Weights of a small GPT-style language model, trained from scratch on English Wikipedia.
Architecture: RMSNorm before each block, untied embeddings.
Training: a variant of SOAP for these matrices, 607M tokens, 4629 steps.
Each number is 128 + 24 x the weight over its row's rms, rounded and kept within 0 to 255. Layers, rows and columns count from 0. Numbers have three digits each. The size before them is the row's rms in percent of the matrix's.

# v: layer 4 attention value, 384x384, rms 0.17, rows 79-125, columns 128-191
# o: layer 4 attention output (transposed), 384x384, rms 0.146, rows 79-124, columns 128-191
v79 097:117149129113136138112070129173106156130117133143103143136117155148125112140093184111119117088186126156091157125156148120109130125119117147170095153128133082112113127123126153172129127113112136
o79 096:139136087138154121124157101099097142135145109175069141135118135155085117099134088135134091138154107079105115092154147111107132138145149111144126122087147133093140142131170117140134115128071133
v80 094:102087124118126157114110138181126179147159126080166111091125145119108115138129132136151163136123131125160152132105161113133107173130127086189150150121112136122111109110177103101150169138100121
o80 090:122143128104132131120096125106170142149100152095137111111161116136147137142152123170102119156140110143146145138113139161114121134121111138086138123130129156129128120119117120113099093153159117
v81 098:122104164122133112166184112134122096119110143098144100102122150134176106118102157118128104156112164116128083142107140156105127135080130106127106142176105120145166091127118153133111129149107139
o81 094:141109122146104095138104111131147146155168079171090116109098115129144143106120115097134088113101108203149124189130099120153116140124170095135158145161125152120141091120131132129122136123140170
v82 093:095143163127095136100114128112151120125160121153147104143152127129111119132130092118112124145105167146108128150113151124154162157162115101118141114150134124162115132164125168107121155096119090
o82 091:132071139105118124147107170117110149128171141110138114116119123133162141139106083118154106126122109158121118110138101139101156122110096155137118103162127135120128129118110133138132144113106116
v83 097:129142142091119118137139086107100130118097114145182161122121104175146110092138103142119128155131138097153094129144089098164146110132124137147148132134122107072143098159093115083099124112122098
o83 093:143129146135157138108163149109140131122090139126124135146098146090161177126122107141126151121074128128148175114104125161130136181161108101097146152115082163130127093115115103119120122103146144
v84 095:126125147191149133103133122132130115104085185087096150138141126154117130111153142117096118173114119119122114144136122110079142118080088099147087137142104108135084131183160132124107117172132168
o84 091:122099088135078143150139169088162142149127081131120169126134124139140149150169116130165117147135122099117125151115163115104100130137086155138100109149137163116125102097115104127113116161131111
v85 093:130066099101139134113132107169139123113153178104122090101138133147151151135110139117107115140105124140129139088115116125125139150098157128121050127132126106124134135146165107137096141176136104
o85 091:112162113145119124094149156140126129123142090170125139195127154100161168151083174112129066138137148102109120147094130179162155109158089144167100128108149160125121125150117130112104189116150136
v86 092:097157159142102133117139124119139103140135129104109136142171102123162134104185119110109087132123145118125086168091096183107137098128167115126074144110100116160155153116128096126092130188137126
o86 093:154159163112161127114134148112138121101104126129086112125113174150149138131066134100127144149151110120102119119123131147153134133108135107143102150141089187171155104113133166145101122106098124
v87 093:190146127125157129106083132092121113115161123133124095127182105128142124157110121173124127136125158107138169078143142129141142109130142129097123129077103148110133115153135137159081097086155125
o87 092:110113082105090157127105148116130116123092106140155095135098120121119098128124150164102128144095104124138161130101142120138116144120110135132140128162135114102106099162143155159088135093151134
v88 093:198114113117135191155122143127138120111115143109113161167144089154144186156125129139103156117152121118136138136147124161116092093102136123128142132096179154141047161147105183087155116142125119
o88 093:135098108078143131171093159161139100142112107124147135139114090070122112105109126153137102139113104152140125161174108082105095099154129186114108186150120100140134143128134123158138149120118119
v89 094:082086144092145147154109152097149085139146173111137053119126134098133139104120151091173091113138125137135123137151137102128119121126117143101121093140103106138133119140078105123124104155153104
o89 095:107117116135159107125166125125143106165120117180141094140163162141132094108151083106161145141148158120087113128135084106164124104129107134168131150062151124126154122124109143145156138115126118
v90 097:157128117117154103139091061148135123145134112184160117145160113100147170099157103147146127125103132096150144137116129130151089114164143145113121143163156114120160141137120137126158118101125116
o90 092:135107140141105120126157152119125124134128121121127140114144111146142107086138146119149155092104116115110159079148126091145149069103096117154119139131091136119161140151113183120141179123116123
v91 096:164131142105150115143149148130122134099104133128130122119127119101103151132108132172130181126103148144141135094136170168116152116124159130129131122146139134146138074135073124107157138169132102
o91 097:139143105108183131135118086137141110153134154159146137128119093119158158140143151121080107156140124153064116121105147134140092102120143111119093127129099150093152133124099114104127142157104151
v92 092:151158088127091123148123157117100107136141162137064121132122115156131113154138170160119105109159130120102130117131098130111105080121091116146152127117174100149096151111115164116133126097089185
o92 093:127111143129108160098151112130163122135097161132133145127118110115132127098160159125104149122168144102144120106113114108114171142170138120139120122130132115149126132102178090134105116150124107
v93 098:097104115099101143095094098120095128143104135084149119122175138136163124172122109124082141118121093081131111165120141137151120130114123165145145146180123099157149117150104131053127168104142078
o93 097:155114131108159114162105124090134138174160108150127140147101134148129137145125141135132175150105119144143133135131149129129130167163141124077072160129128149138129091139118113146145139139145125
v94 099:122145130204132166130121123142151148130110115154132124157135128125102163134124135137166194116093128159093168147154104153107174117136094130129117166134133144102124123105111098137107111160161150
o94 100:170145113071114177079093175130147118123120141094130155107157147127125133156131087105092099146158122142146142131133137149134129110074103157100127133103131137148114076113120109104146154132139119
v95 096:132111137121145152111124145146114086132049166131100137098128145108179124103149087122135135121112110121115092134149138100134154093101158135124080121098107168156090135174150109129130119170136133
o95 094:120091128142107100109071102127141114103098140130150113072150123128172130143142129102099138128122132121093129136115104091091142101087131134105154150140180118131109143104126133103122117105149129
v96 098:111159147092133079145144135136126125127098131117110112115121141099107168114100132084156168126133120126111129133106094107116099105132151134106117149113070121114168122144094137171132189139123119
o96 095:120157114147106133139134114141128133131132122125150109096141112125148139079137144088096105102100185134167122099161121125145084086089155145154151156122117117117151131074103068127175135132161153
v97 093:153124076123163103127157125151127149143072118157127130127122114123116116143141113152106113123109142172114136136111153113109107129153126116136113158095107139136162162121167118115108130069133119
o97 095:139174113173131166129128117174149076172157111151125127101150120149121113131136079101085161125126162138117148108148128085114128098105155140161123088105114172141111126105155093145131111110134127
v98 094:155128117116056107130108089141080173147151177121128145106089144149124113089155137084159149148121142118103050129094112141120196133130158167116142092130175081097144088156137114163135117138114127
o98 090:174164096108160131119163149130105117140146077111109104142144150069171159143149149161105157105105106136108114124115145102110102162173110125144146094088142134125104128114157126130141160128157176
v99 094:093135190120130159158133105088165146127135074110136134072140125136127108141090121104162122107074120097126125149151116143117158124140112109129118154135109113123109142104126129101133113159155139
o99 095:118157145084084134157145135116154104119122130141154089102133123115112139140137118100156109132145131156154123135149145124101147119138144137119116177126096180122128079117114137102132118123111154
v100 101:165152156141088143117167138110104109156126148135135144149092136124086106163157135113144115122125153139118126085109128096111155057141096107140117133124123140148154152120135139117117113156116156
o100 100:140145119110153165138169097144129113134128126086155143150134105107147119127144119121126123065141138160134139104119127116142048157134102100080175088099119130135119130138081130144147133161121114
v101 095:145163130133107163148083093176152132106132133136144142142124087150094136096123136105123102164128156138144077143125109094141106140099106084098092115145117148101101134147085092144103122158121060
o101 094:147124086152141130170129158123134074126136129143149123136126077123188145103158104112151140123133140115125146163110130129120117147136135112128108117172128147182129112105151062073133158120113141
v102 097:133106130149108124102140139172164125128080165095120101167164141158095159156126127149207175187122111141135170149134151140141167104069124124133118132081110153132109148144131141153131128107143115
o102 098:109105136121134085118126136095128161085108109116151144152127087100147107101136125141100131114133105134119147114135154151157126111106136117144115111126110149099109117133118160167096124165147116
v103 095:131134147157116128110146139143155103143126172122130159108114159109132191147150120133128121136128123129131099110103131126145136126115140077138154115131085137106142120160112114122108135125084171
o103 093:147145134176159129128118144182127093120125121137118090142140109136135150117145135085148150114131133151112118165125117136130118134138139149098073111164188159115105126122168141105118108180176111
v104 095:101118124083173148114129145140126156112133142144140107141093120103121141098146094137124141129171142106143170101125175150118159117118155095117120102114124090130100138120128176142125140146189117
o104 096:090125114098137159106137134112130141126155132115137135080124098184079180139148136128146151088123089151152148142095104180096121108138118090155153122111087095141122123115154131127157171128159100
v105 090:151136129102140140141126173095151098149123111126109110105148118126121125066117170137060110116090139135129123145130100116103101150122160116192157178111161150144085162091145102114119114100117137
o105 092:138088117106115131157104104092097154153093160132125143163128129123140126120106165118155155172100110132113138141129099111121148166124114139094170131099090184133136121145106148153112119157123163
v106 094:121075154142130085147123128147130118128131122123120121110138117148153093083163096181156143137104158137102141123154100143128110066138112106121140115127140150151116091168125185119131100131115095
o106 095:093123164098149155129128147111167158112168134107118132150114116144124139176110141099129119091121139127110074121094121141161138161144125094142115151105129158097130142125111129117087099091127145
v107 099:120096122113154127101117118143117121155088139140111091101126157128117116187131117159125085126127148147102130105097143104178161150104096166128127120130162156172104141108054104166124115141129155
o107 098:153129130145151116111117152106141139141146130128095115149199066107145127172135100093074156159111109117102148085157111091097154086121151100132127104145095124139142089127160109112090133126154156
v108 094:163151144108144145144113157128112101135123114163108158082136105171152103112177127111145173164155098145104135094176119101157128104126159102116134125108154155122141128156140110147116129145148146
o108 096:141121126144118157124095136107106140109136100100135140171154092060127135124117111147127120134137149128114153146145146134084132079129101074099108154113167118064109148136136130106143128155125106
v109 094:105107115119173091105168163158156141152172132101068134146104118153172128153161140140107136138140133144067133112135152147102155097092124126125087103138137110149179157063151126157135144106172149
o109 092:110137137134147169146097143108128142173179186074090117101159089144150129172151145136126120056115089110164109108084139133147124158089124139111137130133138138131157145112119155101144117113125139
v110 099:120124147113144158173128153126122137119159158153160161146084128123093104143108087120123111115119098124124156166117140141083130145117130153117149088144139132146065172175145147185095119148122141
o110 093:121116109155131096093098173082100053145135069141130141087112116142145109141112110135124136145136084100144142074141134115122126098099112123184141138141104090119128121102143116120131141162151112
v111 093:125131157175112090075119125123125146124148102120096120129109114121144149095115126136183118158153111131140161108163172143139116166131098140101101153116144071166112114132130114105141099103080142
o111 094:094125120094124111121145118119117122118123105147147129111133154124158133094161119161162128092144116121110100131132128173134131145136141122134109103119159121098146120114156150146160102141106161
v112 091:143158093151124148129174124125111112119138142142119106113160173098091098149128119110115149124110098155155122114139117108130133089117112129198103152119156118081148108196112144115115106106113114
o112 092:135151108123151103147145166102135087133111124152102170154087178156080127068101136089138107079099211106084072156117126118132146170125139162147114147092143097122113145196118152107166109131143141
v113 099:108117104167114101095115117137137125108125134127128163122129145129148128109109105157119133154145136155126117148130138139129079102116121081141136113151112130137084158154135150107152168129118089
o113 100:107139135135140103178132148147108111154139127158148104109144103093100145100148137078145107135105125135144098121127113120122110080129148127099132142111127142143114122118146113141165143110127129
v114 100:100126131108107145101099110094104148150113132123131142095111099136118127189167109176104135125150119140161145092079099118159141169099163148122161148132154144151164138129096111104096175147130102
o114 098:154142158133146121105132106137109154066114102109145124121145170152109157160089155130137156110111141148151135074108141144100115170164117160125126123167126153134134124152120082124114156120138114
v115 102:082143117108142160139082135116155142147144085134181122092101119116106116127095124105092157141107145099158130113103129170105165120094132114125071141103141125142125089096103172110159133120132133
o115 099:108160095086134119157136154112124179160147109125098086132162143117136125082146095131168112156144083092112144140155110140122145133145098150115131148119133140142165098133129103113145117111109114
v116 101:123086106108124137162174129107127135166121132102124192090136191199153126145127099115100068156110161148093152154110124120141138161104137156086153097128153163145154144112097114119136170129107121
o116 102:112143093148112128105131085117148111165123097137120156122146096128135144112076165161142106160118066146134135086121140122128110147137129101104104116121114115156128103113158097103079109140141144
v117 095:155107112132149106125133111146101150143118120160133175086120119106155130046116130156103119101110119113121156133110144094093180147190171129120149206154138133107109155136092135134179090157124077
o117 095:158150102138102124157142147142104144141105134149113155153123136098179152122160129147161144164109071124118124134131121113150139130101113102140146101104111137152107153116154146134127088103151104
v118 098:080133110173161136116131146130137159138123098126129089112125097140085128168149148102151134157112074104071164162143126141111062109123143155132131139131130114144114134118145105135104085176090205
o118 097:098134157114095165128124111144140121133146156081094158162149102132150097148113092143105139108115112147118124175141116121108171128101076111099084152139097147107145102123125134090130102164136136
v119 094:118131161196114151116084171098154143154116188116167125114122120104149120138083133174148120107154123100107105134187138133126155138151092162140106156140097172111152112141113100131112139156146120
o119 095:134144084123091139120145126109154158126058135141144150161166158156133169139137159135129160149079075135128160123145100169147152066125153103143097156129164140160158138148150132123135135133153142
v120 093:128089158141105114100120125173098151168154122121096143103128140072111122129154148145107164146139101151127118124115139091150129119114117099132157112086135158158134140107140083104125133102120107
o120 093:159096158125156083137139137147109160148114096065113138158101137146153121108149134151142148156119167137131078114105118127116127115115106138126137111143169123113113120131157092103140143129113118
v121 096:113116132117131111125128091107169139086087114121143100135131121111147106139105107112124146123153105122090142142130134181133149108146153146157135124151104141144153126147138099103160149138124123
o121 095:122120129141132132083133092113099149116145128121148123117105156165136146152098095088124149141111130099151126110130110096117133115138134100105116157145158111110168158122152097127120098093080108
v122 101:096126128136124140134121089083103101125152135146100151141104115101164130127128129134121190136095133088141122175134137129085117151120131097128086196122139126127124115095125103107112100120181172
o122 102:123133126144106104125121061133086134047145130143111136138164121108132135133125118086075131145137137117119130163121108167173111119121133141127126079121142129111123151127135162147116136148133099
v123 097:123100139135135163166111090131114132106125114122141100128093135132152165115111165121113095158131116124131156121114133079138153098120066065105137106129154119135123114098132138102137134132149121
o123 098:140131089119100112181137163120149070138135119129101180133107050097130142123177111094167112071108106144141156126151106098147137129146116148108099088175118148124101103134166117093154113127193144
v124 096:118175148151150115121071153127094135142106092073116192144137127148141158130103165138148169122131164101137122118125157147149133122099120137096160148204114140168096088115084110157136162092101109
o124 096:095133138144126091141090173122187176107152153122121150108091122110115119124113070158142071134146139154171144123117131143114107146164141143133088146093144140151144089115174152119137149147122113
v125 092:141163138157133101126195117117104118124129106190124154136152133085089110111130144116139113149142143122140132151108116127137125153151155158136122107142116126111114143176148121132149162108158100